{
  "init_std_up": 0.0307,
  "lr_mult_down": 3.0,
  "beta1": 0.95,
  "lr_head": 0.00319,
  "dataset": "wikipedia_en"
}
Each number is 200 + 30 x the weight over its row's rms, rounded and kept within 0 to 999. Layers, rows and columns count from 0. The size before them is the row's rms in percent of the matrix's.

# layer 11 MLP gate, 1472x448, rms 0.128, rows 1194-1214, columns 224-335
096,181,195,208,235,245,203,186,187,220,160,221,159,163,202,166,194,152,238,227,199,177,260,203,170,206,164,162,168,176,223,181,194,203,202,210,216,208,154,160,219,212,214,206,108,134,157,185,176,167,236,184,196,192,228,215,141,199,212,176,173,185,203,176,224,259,190,217,207,140,165,187,161,150,214,236,207,197,217,182,254,192,184,218,179,207,203,127,197,161,185,139,234,226,212,197,168,201,184,231,228,200,169,208,138,213,144,236,172,247,242,220,181
099,203,206,203,192,214,167,204,173,184,186,187,237,159,168,171,216,221,176,182,242,206,277,249,186,211,220,155,167,200,167,196,219,201,164,208,224,204,196,180,179,163,232,195,198,175,160,173,229,212,214,207,203,184,167,248,181,152,154,174,174,246,226,198,211,210,187,221,211,162,207,154,204,182,193,198,231,218,229,246,214,186,162,207,209,225,219,187,179,175,175,175,172,193,204,141,189,206,186,206,195,169,214,180,231,214,163,172,176,177,247,135,205
101,205,184,136,200,230,212,106,196,185,221,202,233,170,232,232,243,170,213,161,211,215,209,233,262,183,135,223,229,181,215,155,212,198,161,182,170,229,191,183,196,273,197,207,199,107,235,165,196,193,241,226,229,233,204,229,211,234,242,171,211,197,197,235,186,159,181,218,157,189,185,235,224,179,224,220,252,231,180,244,223,171,205,189,159,220,194,191,178,203,254,202,231,173,201,174,200,240,234,192,228,224,194,210,220,152,207,215,166,196,180,131,195
100,183,183,195,226,177,228,230,150,183,252,246,179,176,157,172,176,236,207,172,187,216,173,220,205,157,255,149,182,171,203,192,179,164,186,208,205,274,231,192,237,188,187,181,209,186,205,193,258,163,206,171,151,170,229,193,222,228,233,201,172,199,191,154,216,267,220,174,214,217,207,181,213,191,225,243,238,228,149,231,144,231,233,134,198,192,191,206,241,234,199,135,175,228,226,226,189,200,194,241,213,203,208,135,220,210,223,190,172,187,157,219,139
105,176,199,197,224,212,163,258,221,165,217,191,244,207,258,201,208,242,226,213,224,236,194,171,257,186,146,191,234,203,175,229,183,216,215,185,192,186,235,256,191,185,200,195,234,258,187,158,183,205,214,232,239,190,166,137,199,185,167,279,206,174,199,246,259,199,137,193,156,206,217,203,208,211,193,291,234,195,225,231,146,202,179,202,158,164,206,183,165,229,168,228,140,230,211,193,182,201,170,238,207,196,161,175,202,198,170,202,169,194,208,172,178
104,127,243,199,183,192,218,206,187,176,173,173,152,171,252,225,253,221,187,248,222,170,173,196,226,142,241,168,198,200,256,234,160,225,257,184,256,157,183,173,169,168,252,208,167,190,221,207,198,220,235,203,168,197,220,217,222,167,201,161,195,211,126,242,218,246,147,187,176,215,165,188,141,229,192,214,267,154,194,184,238,205,201,167,172,221,212,220,227,221,236,186,241,202,221,229,203,212,219,207,223,216,209,239,174,138,158,159,197,200,245,160,177
097,180,199,229,184,227,218,261,207,176,161,184,205,206,220,213,225,219,190,202,204,256,228,216,173,213,173,138,226,197,176,234,214,203,214,208,212,222,144,236,207,196,184,249,231,183,175,172,205,194,159,209,205,199,148,175,175,204,190,195,248,250,177,194,239,198,136,218,246,165,202,173,207,184,202,166,226,185,203,239,203,150,166,203,189,184,166,177,178,173,147,214,213,179,193,157,192,202,179,164,173,173,201,171,227,167,206,199,228,235,186,203,175
097,237,217,208,223,186,166,203,209,221,197,178,165,219,183,207,210,160,188,157,184,179,240,235,227,209,177,196,159,213,234,207,225,170,161,197,211,217,203,155,219,213,220,205,182,150,206,191,177,169,174,186,205,212,245,217,208,195,195,198,170,183,180,232,222,219,237,187,188,164,226,244,129,183,172,214,139,201,227,192,171,145,150,134,178,195,224,188,222,226,232,188,247,178,243,177,184,145,204,163,232,216,203,195,205,197,183,189,210,217,171,195,167
101,217,210,206,199,180,155,233,199,218,155,229,186,191,197,227,149,177,205,217,215,221,219,168,219,172,161,232,242,205,257,181,142,149,171,235,194,162,147,195,205,180,196,148,144,193,203,226,236,200,224,186,238,183,203,184,157,165,210,171,201,191,194,153,222,163,264,160,199,227,253,177,208,180,212,215,220,174,189,170,212,213,196,157,182,232,183,158,206,206,196,188,169,179,163,181,179,257,184,218,233,172,199,239,224,183,196,243,136,232,171,183,164
100,184,198,192,208,197,150,225,173,161,188,191,219,172,146,219,225,163,221,215,211,168,175,153,180,199,186,250,212,181,246,212,186,189,229,199,208,236,193,206,264,200,197,231,186,265,199,170,220,228,227,175,202,192,173,242,197,177,202,185,196,189,230,205,200,215,192,193,229,249,172,241,226,131,183,229,151,190,191,212,198,179,177,178,190,179,194,196,260,172,143,163,268,239,192,211,194,247,202,128,219,198,155,192,192,193,179,172,299,152,267,210,158
104,201,193,179,185,187,237,190,214,179,252,175,202,220,235,218,163,225,187,225,160,209,202,216,196,156,170,176,183,222,167,219,250,169,208,255,222,233,199,197,202,164,239,226,192,152,226,178,239,182,212,248,245,184,231,166,244,227,180,190,219,222,154,180,207,201,181,171,181,151,154,191,223,227,234,233,239,215,236,207,175,184,231,231,223,211,219,164,190,229,226,189,223,212,158,200,189,220,224,220,174,237,225,200,165,226,214,211,254,185,116,183,198
091,215,230,185,250,187,219,226,256,164,166,187,243,162,205,200,198,227,154,200,198,211,135,207,173,187,216,199,202,215,239,213,193,195,197,199,192,220,278,241,207,176,200,187,213,212,119,232,193,199,266,185,267,188,201,175,188,221,246,213,207,179,188,217,239,211,193,239,229,236,186,223,191,179,215,216,225,154,221,145,136,155,207,184,117,231,212,221,179,211,154,240,218,178,212,187,189,190,207,200,148,151,177,218,192,161,215,225,183,147,215,170,218
096,223,192,197,168,210,260,210,223,236,170,222,191,205,237,133,205,172,201,237,227,185,162,247,191,170,230,198,222,197,211,158,168,166,172,231,190,219,184,154,178,259,234,199,246,175,174,180,249,161,215,205,197,160,229,219,201,270,203,162,153,273,191,216,210,231,237,267,219,231,246,269,165,216,164,245,208,207,186,174,143,197,172,110,136,284,213,264,219,202,162,208,214,193,206,267,163,163,188,219,218,171,157,201,138,152,150,207,187,214,175,196,167
102,226,213,204,228,211,197,185,182,180,223,240,231,152,224,239,143,159,210,178,208,231,223,225,201,194,175,197,228,243,229,159,159,227,247,208,212,188,190,208,156,202,184,181,237,259,198,203,210,219,183,135,234,194,233,173,224,176,225,217,231,233,209,310,139,207,195,238,207,212,182,187,201,224,185,244,265,218,206,184,203,191,239,174,298,198,230,194,195,222,190,159,221,198,258,219,160,252,223,183,215,269,192,202,180,177,224,196,154,163,146,172,213
100,222,229,221,192,258,128,218,257,184,205,244,199,258,185,228,246,218,254,192,179,186,166,213,196,215,166,190,212,206,195,190,213,211,201,164,174,192,178,240,234,203,171,235,185,173,181,245,194,215,208,241,176,203,180,195,186,243,194,184,176,205,245,216,193,227,203,211,181,169,199,199,195,172,206,209,187,195,195,223,203,198,217,181,189,152,186,175,151,189,202,181,192,160,202,216,204,234,157,211,165,193,196,263,219,178,185,179,170,210,213,193,198
101,219,234,243,175,207,190,220,231,177,245,216,201,183,228,221,192,259,165,170,202,203,201,187,275,215,204,163,154,214,178,196,198,176,185,197,205,184,234,202,219,188,242,170,213,226,139,145,167,238,201,224,185,199,212,185,160,199,190,220,173,171,185,269,126,194,221,205,210,161,202,183,181,236,201,189,156,176,199,182,201,162,191,205,182,206,288,251,211,221,223,214,194,172,181,197,202,181,177,191,160,219,148,199,191,202,217,254,198,183,212,203,215
104,170,231,181,179,217,168,157,215,115,212,238,176,211,187,208,169,223,200,209,227,176,167,182,166,222,222,212,198,229,164,223,195,278,178,210,192,193,157,246,204,232,241,178,218,187,235,217,173,258,178,193,207,164,190,160,220,197,230,173,284,205,156,185,249,172,193,162,174,191,209,207,222,186,203,223,143,216,255,221,181,220,172,204,156,208,270,262,134,250,178,181,201,254,195,204,215,221,245,199,194,132,221,226,174,226,227,187,211,186,254,226,156
097,247,255,206,158,165,184,216,201,191,251,225,263,239,177,183,220,239,150,162,222,225,211,279,196,237,185,243,163,215,245,223,226,228,156,187,198,239,231,179,164,203,232,243,212,101,161,213,196,214,160,241,182,168,198,227,162,181,187,189,251,152,245,170,214,192,210,187,219,171,232,206,185,169,234,180,210,234,209,244,213,187,196,182,171,232,256,196,191,173,215,157,216,149,234,223,175,207,224,179,151,191,214,195,201,215,183,188,170,266,230,195,120
098,193,184,212,181,209,211,229,215,171,190,208,162,255,205,238,230,219,225,205,229,127,182,157,172,220,227,181,219,229,161,213,194,205,210,188,221,212,205,152,165,222,232,183,229,211,174,192,210,222,152,180,156,157,208,270,170,217,207,175,224,159,176,209,193,221,186,257,214,236,182,239,234,204,238,136,183,209,192,209,224,157,229,204,202,228,182,185,211,191,247,187,189,181,229,155,165,190,266,218,142,192,209,179,238,177,170,233,214,212,186,258,159
094,212,204,197,167,194,233,221,183,176,173,178,189,194,171,139,176,164,128,180,231,210,164,192,206,158,112,219,200,128,140,209,236,250,213,158,150,200,236,172,227,235,194,240,242,211,244,163,233,180,203,225,239,200,189,176,254,227,248,150,219,190,246,220,142,203,203,140,175,165,246,201,197,225,206,233,177,195,236,201,215,197,222,217,215,180,201,206,196,204,195,174,185,177,145,241,190,175,153,235,161,262,204,179,162,241,220,160,209,199,174,228,144
101,207,224,164,234,176,177,163,193,150,214,151,134,216,181,200,183,173,149,180,196,207,212,136,206,223,215,152,268,185,220,239,247,206,188,225,180,205,202,195,159,241,211,168,170,243,139,205,189,216,165,166,210,167,217,202,212,152,175,168,211,227,138,164,217,185,217,191,181,219,215,136,182,226,158,121,173,233,224,172,277,246,144,169,226,232,192,211,286,173,191,197,260,224,231,181,229,195,201,196,183,246,186,233,166,195,206,253,206,202,181,286,202
# layer 11 MLP up, 1472x448, rms 0.133, rows 1194-1214, columns 224-335
098,138,163,168,226,212,182,235,233,211,241,222,208,227,205,132,224,161,198,201,196,178,234,194,216,216,190,195,201,219,211,177,199,196,167,125,176,186,209,205,227,184,189,189,217,182,197,167,165,193,206,211,195,189,184,160,198,218,191,183,175,195,203,222,205,224,175,136,201,173,148,213,203,221,204,185,149,193,212,228,223,202,235,184,179,231,126,222,151,188,216,226,220,209,222,233,150,186,181,228,152,141,244,199,179,205,211,181,292,169,224,204,176
096,206,185,201,250,219,170,255,230,224,208,173,209,160,244,212,211,190,166,273,158,237,152,166,175,208,239,248,214,264,202,188,178,169,191,194,179,190,200,155,202,207,143,168,210,183,223,164,134,188,144,201,177,228,209,191,203,195,247,253,181,251,220,249,198,150,241,219,203,228,212,258,203,186,196,186,172,195,206,213,163,230,200,209,216,260,201,239,222,220,187,203,250,196,203,190,204,230,208,241,166,214,204,184,218,227,183,191,186,232,170,186,209
100,264,156,177,242,181,178,221,220,180,199,198,196,223,226,202,181,178,164,215,204,211,199,187,217,176,215,209,235,182,174,186,236,242,174,240,157,169,222,208,189,196,209,206,219,227,254,177,234,203,168,198,164,160,237,211,205,199,260,233,221,181,203,222,198,229,221,213,164,169,174,306,199,210,239,259,177,210,201,256,163,247,217,221,225,230,181,170,211,225,170,191,219,197,181,181,155,164,194,202,206,198,194,218,152,175,164,195,224,155,242,229,215
102,165,175,205,156,246,234,202,262,221,234,180,163,167,216,206,277,150,227,199,180,184,177,193,223,219,257,205,247,203,203,208,216,109,200,185,210,265,196,231,203,228,186,155,197,258,167,196,214,175,228,152,168,143,232,232,188,190,180,209,227,212,192,199,214,201,245,204,185,211,207,191,230,201,178,189,260,150,214,206,185,244,192,213,167,232,254,192,243,170,191,229,226,182,163,196,229,213,207,238,237,197,191,169,228,222,215,164,233,227,191,227,192
104,164,185,230,200,228,195,221,250,198,187,183,164,219,188,185,137,213,177,192,184,208,225,233,190,245,164,196,156,209,205,188,231,215,230,222,191,206,230,150,191,165,200,188,244,205,239,137,179,171,190,179,247,113,205,182,158,162,215,214,196,242,201,242,168,173,149,253,217,135,211,168,230,215,167,233,173,220,227,176,238,226,231,225,184,183,203,196,247,209,264,252,207,279,178,187,201,183,217,182,207,244,280,257,243,181,164,232,175,191,150,167,183
101,126,192,176,188,203,229,205,215,191,231,204,224,267,232,203,183,240,178,193,188,220,197,200,179,240,225,231,151,189,238,179,225,212,216,239,200,232,229,183,210,206,251,154,151,262,174,173,241,231,172,245,215,194,208,185,239,201,166,189,227,146,207,147,200,237,175,257,184,165,223,188,186,212,251,203,262,188,243,221,225,185,231,144,189,206,184,213,192,216,230,201,237,207,187,235,258,211,220,166,184,169,198,129,176,168,217,180,183,170,211,207,180
098,203,310,223,239,234,227,187,226,219,165,143,223,207,266,179,222,161,242,301,227,178,211,197,138,181,253,206,204,215,208,200,218,155,217,201,211,219,140,200,198,163,163,167,198,181,192,228,190,188,204,220,185,180,235,239,173,250,201,201,199,152,170,200,202,174,155,206,166,194,199,159,225,186,169,143,195,199,168,188,242,219,215,196,195,136,164,238,155,179,215,225,194,160,276,194,201,193,145,182,223,150,147,207,191,211,173,229,205,201,210,161,153
093,223,215,204,186,261,174,188,180,192,176,218,217,186,232,142,196,181,196,211,194,213,158,196,137,232,164,212,156,215,245,237,214,129,236,135,146,212,157,203,165,166,223,203,207,157,236,188,238,184,171,180,164,237,201,166,196,219,228,215,213,225,179,181,168,165,191,202,240,251,212,209,192,215,234,227,172,202,199,190,212,201,214,168,191,212,168,171,239,151,261,208,162,159,196,183,156,199,174,264,164,159,175,173,184,169,211,222,176,198,229,140,168
099,215,150,195,225,165,194,205,181,196,215,170,152,207,140,204,131,182,186,165,155,224,189,199,245,181,222,243,253,146,191,237,221,182,176,185,207,221,195,218,196,138,186,203,139,194,202,173,227,167,192,227,223,204,197,226,192,235,160,175,204,174,210,190,246,167,257,128,169,258,180,168,198,248,245,195,229,171,215,177,211,155,239,246,195,201,191,178,211,232,237,170,204,149,157,237,213,267,231,208,197,145,169,203,239,199,138,232,190,218,186,184,194
104,237,170,171,172,197,221,182,226,256,185,174,244,183,231,182,171,212,208,221,259,173,175,235,228,217,202,223,202,242,243,147,200,149,242,165,234,189,230,216,254,161,256,227,256,185,208,221,218,201,149,201,231,272,186,250,239,199,225,230,208,227,144,245,220,167,201,213,190,159,207,145,238,188,199,189,198,251,247,166,196,253,220,252,188,182,200,243,191,191,181,209,190,219,178,154,207,243,240,261,197,189,244,184,102,215,291,215,209,211,180,224,209
104,178,204,200,182,163,227,169,225,154,228,153,197,249,191,172,195,210,175,191,210,191,201,152,202,242,233,202,214,166,175,220,172,202,174,266,210,236,188,212,195,206,211,232,221,210,180,229,207,241,194,184,216,236,253,253,175,200,152,165,171,169,184,211,177,185,183,199,164,213,162,171,186,194,201,250,174,180,222,212,211,209,222,115,207,227,205,165,220,174,221,192,228,197,209,190,180,149,178,199,173,149,184,188,184,166,188,206,165,201,195,250,224
094,212,252,238,266,178,200,254,214,192,217,189,196,222,223,213,201,193,204,260,219,168,261,138,184,220,190,200,178,182,225,226,200,173,208,174,164,228,205,223,190,199,188,259,240,199,172,237,243,192,183,238,156,189,181,180,185,247,164,257,199,198,224,167,213,182,238,208,265,222,184,207,220,232,200,215,232,139,214,201,187,177,130,193,163,222,213,255,166,187,221,221,208,228,205,184,195,177,203,150,232,157,232,201,224,186,160,221,228,196,136,178,193
097,159,206,240,218,170,194,214,183,186,179,156,136,214,213,165,207,257,204,224,224,169,150,191,188,202,240,154,189,172,172,191,245,163,173,209,203,182,169,173,206,148,220,164,164,231,204,206,206,145,184,232,184,184,222,185,237,206,163,205,150,212,203,188,193,262,228,212,192,208,213,246,168,185,258,224,207,207,173,222,159,203,178,241,265,254,193,206,200,150,190,179,227,197,213,212,192,208,206,213,162,241,205,210,131,209,204,225,245,226,203,242,131
105,194,182,212,188,198,224,196,215,209,221,188,204,192,181,173,268,191,240,223,185,177,163,216,190,195,190,210,183,204,131,234,216,191,157,215,197,195,237,174,217,192,216,175,174,212,246,204,180,191,193,240,203,254,169,196,208,228,147,170,187,160,171,93,213,231,195,206,210,213,217,220,212,170,189,179,116,224,147,170,214,216,196,197,169,194,210,177,244,195,218,228,215,198,182,194,240,191,192,205,229,219,202,194,262,218,204,235,182,180,226,188,178
096,226,164,175,224,169,212,219,155,240,134,243,221,203,185,204,236,208,187,168,219,194,232,257,245,235,197,199,183,230,235,234,179,205,204,233,222,237,219,204,186,157,193,204,145,146,177,155,184,176,212,180,210,180,195,238,239,236,258,210,193,206,146,224,210,204,176,197,173,218,247,223,145,205,188,203,246,210,197,217,237,188,152,219,166,181,216,251,276,205,129,194,161,203,195,183,266,188,198,197,169,167,192,222,240,216,224,236,257,187,148,171,192
102,220,157,233,181,236,211,183,190,210,213,236,227,266,237,219,175,177,239,184,206,164,260,220,195,203,142,180,180,204,189,223,227,197,181,185,212,219,173,185,165,178,229,217,217,202,244,131,202,239,207,247,216,205,187,164,166,253,216,253,179,219,293,156,196,183,254,202,241,166,215,186,212,149,146,196,123,162,225,237,183,202,190,173,136,180,234,236,203,246,203,209,173,180,216,203,223,174,211,231,236,204,187,190,186,200,155,187,224,215,207,205,195
111,158,208,255,190,232,215,197,235,201,210,204,218,202,221,192,176,163,232,187,169,247,229,142,196,219,184,223,191,162,170,175,263,238,274,177,209,234,190,183,179,136,277,263,228,210,184,217,184,246,208,194,161,225,144,192,202,216,281,161,182,203,218,159,281,176,205,166,152,149,209,211,169,204,213,211,126,214,192,194,162,206,211,180,225,224,202,206,152,152,215,212,153,203,195,209,194,246,199,189,224,229,125,163,211,207,179,240,174,275,188,204,220
095,259,182,213,192,220,212,179,191,210,128,172,225,180,216,155,216,247,196,237,260,219,225,203,193,221,217,226,248,220,200,213,219,151,202,169,173,193,194,231,203,177,149,227,181,172,207,214,171,180,234,208,198,189,192,147,218,196,162,173,158,193,243,212,180,174,247,177,226,243,263,217,175,232,191,228,309,229,211,197,201,218,206,141,171,133,197,195,199,209,175,198,185,180,239,206,198,196,180,218,206,122,185,216,211,192,185,183,150,201,205,176,195
099,242,238,247,182,201,164,207,208,188,211,256,178,193,227,219,193,204,180,261,182,169,227,206,167,217,221,152,258,231,186,172,259,215,217,180,131,205,189,220,162,201,229,240,198,177,167,229,172,169,209,219,170,191,189,155,236,170,209,268,201,245,239,178,236,188,200,167,258,163,176,237,246,250,206,195,217,168,173,122,226,229,181,233,190,191,235,187,198,211,188,227,194,176,177,156,231,185,204,185,267,180,203,215,229,232,192,224,190,239,220,208,266
099,203,212,234,255,244,229,185,225,198,229,146,177,196,226,201,155,176,215,190,154,211,182,225,201,215,199,221,202,163,219,180,186,153,170,205,193,189,220,167,200,176,188,202,168,244,218,230,181,209,214,151,183,214,218,225,204,202,136,194,175,212,219,171,229,190,244,227,234,218,154,190,218,197,207,230,241,200,216,203,189,177,180,122,216,194,218,225,227,262,136,179,220,169,210,201,181,142,163,206,210,152,191,206,177,200,181,208,187,216,189,168,209
100,212,196,205,215,227,243,226,208,194,169,189,271,191,162,206,175,157,167,218,236,196,229,178,212,207,209,212,128,205,175,238,190,169,217,158,190,186,193,234,209,195,179,205,242,184,201,240,185,125,221,176,159,181,240,195,184,199,199,196,216,178,203,148,242,109,228,226,227,241,149,199,220,168,237,182,195,164,143,227,158,201,202,222,178,222,163,154,157,202,200,153,161,207,181,208,246,177,134,172,212,179,189,241,157,218,174,175,190,211,243,199,174
# layer 11 MLP down (transposed), 1472x448, rms 0.117, rows 1194-1214, columns 224-335
097,178,221,205,205,208,207,181,177,186,169,236,174,238,249,289,206,270,226,177,157,182,152,189,195,206,204,257,190,159,201,190,225,175,232,178,230,234,237,195,214,216,194,227,213,213,254,159,197,242,205,169,166,243,223,213,234,216,170,189,209,177,146,189,167,221,211,190,213,220,233,172,212,213,223,226,166,224,176,221,195,207,171,159,173,260,204,225,224,191,263,219,234,196,216,154,255,201,211,200,217,216,195,238,198,199,194,175,253,201,250,193,248
100,170,167,223,213,220,169,239,244,171,208,247,216,260,237,192,168,200,206,253,198,216,168,206,198,192,216,177,161,170,145,175,220,212,206,196,169,187,192,203,233,233,181,201,185,171,206,204,246,224,223,237,221,193,200,165,175,200,212,211,221,217,189,181,254,197,255,226,235,143,180,220,191,203,234,232,169,224,195,203,167,181,202,223,144,206,216,212,223,204,184,234,240,182,181,214,175,227,184,194,239,149,176,175,188,133,231,176,180,236,214,174,173
099,234,167,184,202,202,183,211,186,180,193,211,181,211,246,212,199,200,217,178,184,248,125,162,231,200,190,190,167,182,161,221,199,247,163,173,137,197,194,160,218,144,208,227,196,171,203,221,216,167,267,175,157,201,182,217,234,242,157,185,166,222,215,219,174,188,214,150,175,165,189,238,244,206,190,161,166,233,181,182,208,237,198,193,231,205,175,211,197,193,168,174,192,168,174,209,185,225,196,175,164,193,189,218,171,220,240,194,208,175,210,217,204
099,204,180,199,173,208,239,138,217,176,195,219,208,226,114,228,181,241,154,235,197,196,193,222,192,233,207,238,169,212,207,285,217,219,173,216,242,215,237,150,224,229,192,231,198,177,233,253,205,209,272,240,197,213,190,226,190,225,195,198,191,183,138,226,208,146,193,210,255,197,157,179,163,172,190,195,213,163,171,181,261,218,171,205,220,215,217,196,129,184,163,256,183,205,182,213,226,167,209,176,218,167,189,164,172,220,210,209,236,222,223,209,231
104,157,180,181,220,207,152,132,204,211,211,199,195,202,188,200,165,181,209,232,215,192,248,231,155,208,223,201,251,230,175,171,211,204,236,195,198,263,227,144,260,224,139,189,221,214,201,158,210,195,204,203,229,184,270,182,221,233,251,226,174,191,189,175,166,171,210,191,173,167,175,161,172,145,176,235,198,210,215,200,194,224,187,232,133,155,148,198,176,235,240,172,188,246,183,226,232,197,204,204,257,202,158,192,204,201,198,215,239,204,255,134,191
101,118,177,224,202,285,167,206,145,215,246,142,217,196,210,245,235,205,222,244,169,241,207,159,189,180,197,187,219,220,189,205,143,181,178,204,201,159,211,203,177,226,168,183,200,216,172,198,191,183,277,212,223,121,226,215,183,180,238,168,208,165,203,224,157,249,147,125,170,150,216,190,161,250,214,132,239,228,207,202,207,232,224,238,152,212,255,232,182,151,214,168,197,229,213,218,255,193,156,202,167,194,165,161,201,170,186,184,226,219,234,195,186
098,205,182,205,218,225,167,171,173,204,220,196,187,212,186,223,196,186,206,192,206,198,176,235,148,238,198,169,221,206,212,173,170,258,174,177,193,190,168,146,137,165,156,199,183,193,151,263,241,197,211,209,159,249,188,163,190,239,204,257,192,182,189,207,226,206,221,235,173,155,207,176,208,172,211,209,175,250,213,207,184,192,211,125,176,217,205,208,239,215,163,225,251,206,141,203,211,205,187,212,182,224,166,229,137,190,187,254,202,214,225,231,166
096,212,189,182,187,207,151,237,207,198,189,195,227,232,139,165,188,211,239,143,232,125,148,212,210,194,164,191,201,176,220,162,197,170,192,223,199,195,218,199,162,205,183,199,229,188,160,218,209,238,131,234,242,228,200,175,91,209,147,180,244,199,178,219,219,186,202,174,177,234,165,164,204,220,243,211,272,188,186,208,227,221,205,162,181,191,215,127,233,206,226,186,199,237,203,195,209,215,190,187,185,204,155,226,185,195,193,230,200,153,276,197,157
098,227,176,252,211,149,148,219,214,182,232,208,111,209,183,232,166,156,242,149,154,184,204,200,208,144,199,154,173,203,216,224,249,198,152,147,183,213,214,203,151,233,164,202,199,136,200,201,168,150,220,218,156,201,209,203,162,137,208,208,202,191,244,184,187,187,186,164,195,192,223,194,229,212,235,203,168,194,225,196,179,151,217,179,191,185,251,232,213,211,208,220,191,173,196,234,175,243,217,200,230,212,201,150,171,169,216,170,198,202,195,208,201
102,177,156,197,218,169,172,180,206,181,193,183,198,226,212,196,195,225,233,195,217,222,226,195,157,220,179,189,187,211,260,156,195,192,176,196,193,209,212,188,152,165,224,184,160,200,219,172,243,227,208,142,209,168,218,210,187,182,215,178,222,206,213,248,226,231,170,210,165,164,245,208,231,190,201,175,207,162,211,166,210,190,189,203,180,246,196,123,203,213,247,216,208,202,202,212,239,208,240,175,160,164,197,213,224,232,139,169,199,226,208,154,208
104,223,225,181,178,217,151,189,199,209,227,135,190,160,241,194,166,178,218,199,217,180,237,227,196,178,196,186,224,212,235,145,250,170,232,147,204,215,214,205,188,241,197,201,214,194,183,223,136,223,201,230,207,210,153,196,196,208,233,210,206,179,214,215,170,155,174,144,219,188,236,162,192,202,172,235,180,228,151,222,262,242,236,191,193,172,190,180,201,209,197,171,177,225,197,206,222,183,136,202,233,192,194,187,201,170,179,174,142,232,272,243,186
096,210,235,191,176,219,186,212,193,164,183,175,178,195,223,194,202,245,175,195,173,188,188,168,153,238,241,187,227,263,231,197,223,199,176,195,241,199,147,169,192,200,132,222,214,241,147,156,209,189,236,224,182,202,185,164,241,206,288,165,168,120,170,153,180,212,240,213,195,198,212,248,125,231,202,241,158,176,225,194,246,223,251,239,223,177,165,171,186,200,217,243,183,224,192,196,206,179,217,184,190,204,225,236,169,197,257,177,211,200,202,258,194
096,217,160,233,224,198,201,175,157,194,220,198,211,235,202,227,139,155,203,191,235,289,211,197,123,210,183,184,216,170,170,214,231,219,207,230,211,198,247,187,184,220,225,214,186,267,195,195,207,216,260,149,228,188,219,237,154,176,185,264,242,187,208,178,209,234,187,218,223,227,226,232,181,199,198,218,172,208,261,216,210,214,226,217,135,150,206,225,152,133,180,182,218,206,238,233,207,179,189,208,207,205,256,204,165,168,140,199,150,268,228,177,175
099,299,191,215,175,216,221,229,247,189,209,216,236,211,178,161,233,267,202,238,130,172,162,219,202,241,225,249,223,232,142,206,190,105,207,165,163,160,225,218,205,199,255,192,220,195,226,243,165,197,138,269,204,215,220,175,204,222,154,137,182,163,240,190,191,231,240,143,227,256,208,206,201,208,222,196,193,197,196,251,193,211,229,252,165,222,155,173,183,191,207,217,213,204,197,198,190,218,192,198,236,169,143,239,164,199,247,183,265,192,193,230,184
097,217,214,184,200,222,128,112,178,269,209,211,229,200,188,207,207,207,290,235,202,207,199,191,224,206,234,240,177,194,176,197,189,228,206,179,155,219,211,199,229,259,162,175,217,173,218,195,166,246,205,273,207,250,152,209,217,221,166,251,232,174,193,201,224,145,186,184,236,184,215,187,229,191,174,213,193,209,166,176,210,256,204,154,188,187,186,229,226,200,213,183,188,217,153,240,185,195,212,169,209,250,232,156,199,234,219,118,178,222,143,191,193
100,230,216,207,229,184,202,220,216,211,212,214,205,163,173,199,195,173,208,207,195,200,212,185,245,216,194,180,255,169,207,198,188,161,143,191,129,152,253,201,231,240,261,217,194,227,200,197,155,177,259,196,216,202,229,217,158,158,175,237,150,190,190,175,187,227,227,179,198,197,211,214,208,182,201,210,191,253,157,180,205,225,170,263,214,152,194,234,175,206,199,173,181,238,243,184,208,253,144,198,224,250,212,242,229,174,240,185,206,224,179,195,245
111,251,140,207,178,246,166,204,269,214,243,207,199,247,181,130,224,219,153,172,173,288,226,212,192,161,187,186,176,188,180,172,204,224,172,194,188,200,222,212,183,201,216,218,189,171,221,178,196,169,235,232,149,174,180,181,203,232,175,221,184,191,191,183,206,201,134,187,148,207,189,213,218,165,155,194,247,205,211,145,161,224,196,194,211,209,218,183,176,212,194,254,148,129,223,188,209,242,181,211,217,221,224,191,240,231,253,155,240,165,207,186,191
095,222,213,197,189,222,202,172,218,186,218,211,222,187,225,187,192,244,251,224,195,175,237,243,152,194,208,202,196,216,195,178,151,226,203,164,166,201,236,215,178,184,177,156,238,201,162,192,183,121,216,204,213,241,236,137,218,268,185,208,232,157,159,252,210,158,216,201,184,202,195,175,186,186,194,207,186,186,184,182,246,143,174,167,152,204,220,178,249,204,236,220,172,294,202,181,214,211,248,220,195,213,172,182,241,158,232,214,164,240,191,272,164
093,195,211,163,239,180,244,212,149,211,172,184,157,202,210,170,230,264,195,208,174,223,186,194,223,255,213,234,233,200,205,236,196,142,201,223,209,170,234,204,186,218,162,228,199,231,194,157,204,202,187,200,180,260,203,218,206,189,185,211,187,192,200,175,212,247,266,203,214,224,168,194,241,242,238,239,187,246,221,172,226,240,165,224,212,203,125,219,142,215,254,180,182,164,203,212,171,213,215,201,211,171,130,184,211,211,136,154,248,162,211,195,234
094,240,206,202,163,205,130,215,205,166,182,202,211,225,232,191,177,178,215,255,150,216,190,180,206,199,215,218,286,213,181,163,188,162,151,225,190,203,227,211,255,174,146,243,256,242,244,165,190,178,160,205,217,221,124,104,199,167,200,200,148,226,237,209,208,190,199,184,202,173,183,213,181,178,184,175,203,191,243,243,212,217,216,196,154,257,183,232,191,218,181,197,205,202,214,176,244,124,212,217,227,210,203,181,210,211,207,193,182,208,218,177,241
103,242,201,238,232,221,219,214,220,179,192,150,199,244,176,164,228,222,266,201,155,186,238,212,218,200,178,206,196,248,189,221,202,188,218,197,210,175,234,171,214,228,177,171,196,191,169,160,232,180,207,139,267,212,205,229,180,187,185,162,187,243,198,236,226,152,194,260,194,188,179,178,221,163,187,209,192,190,223,199,190,171,184,192,194,203,177,170,201,183,202,180,217,211,187,209,261,164,192,187,183,133,191,180,213,252,169,182,180,208,203,165,196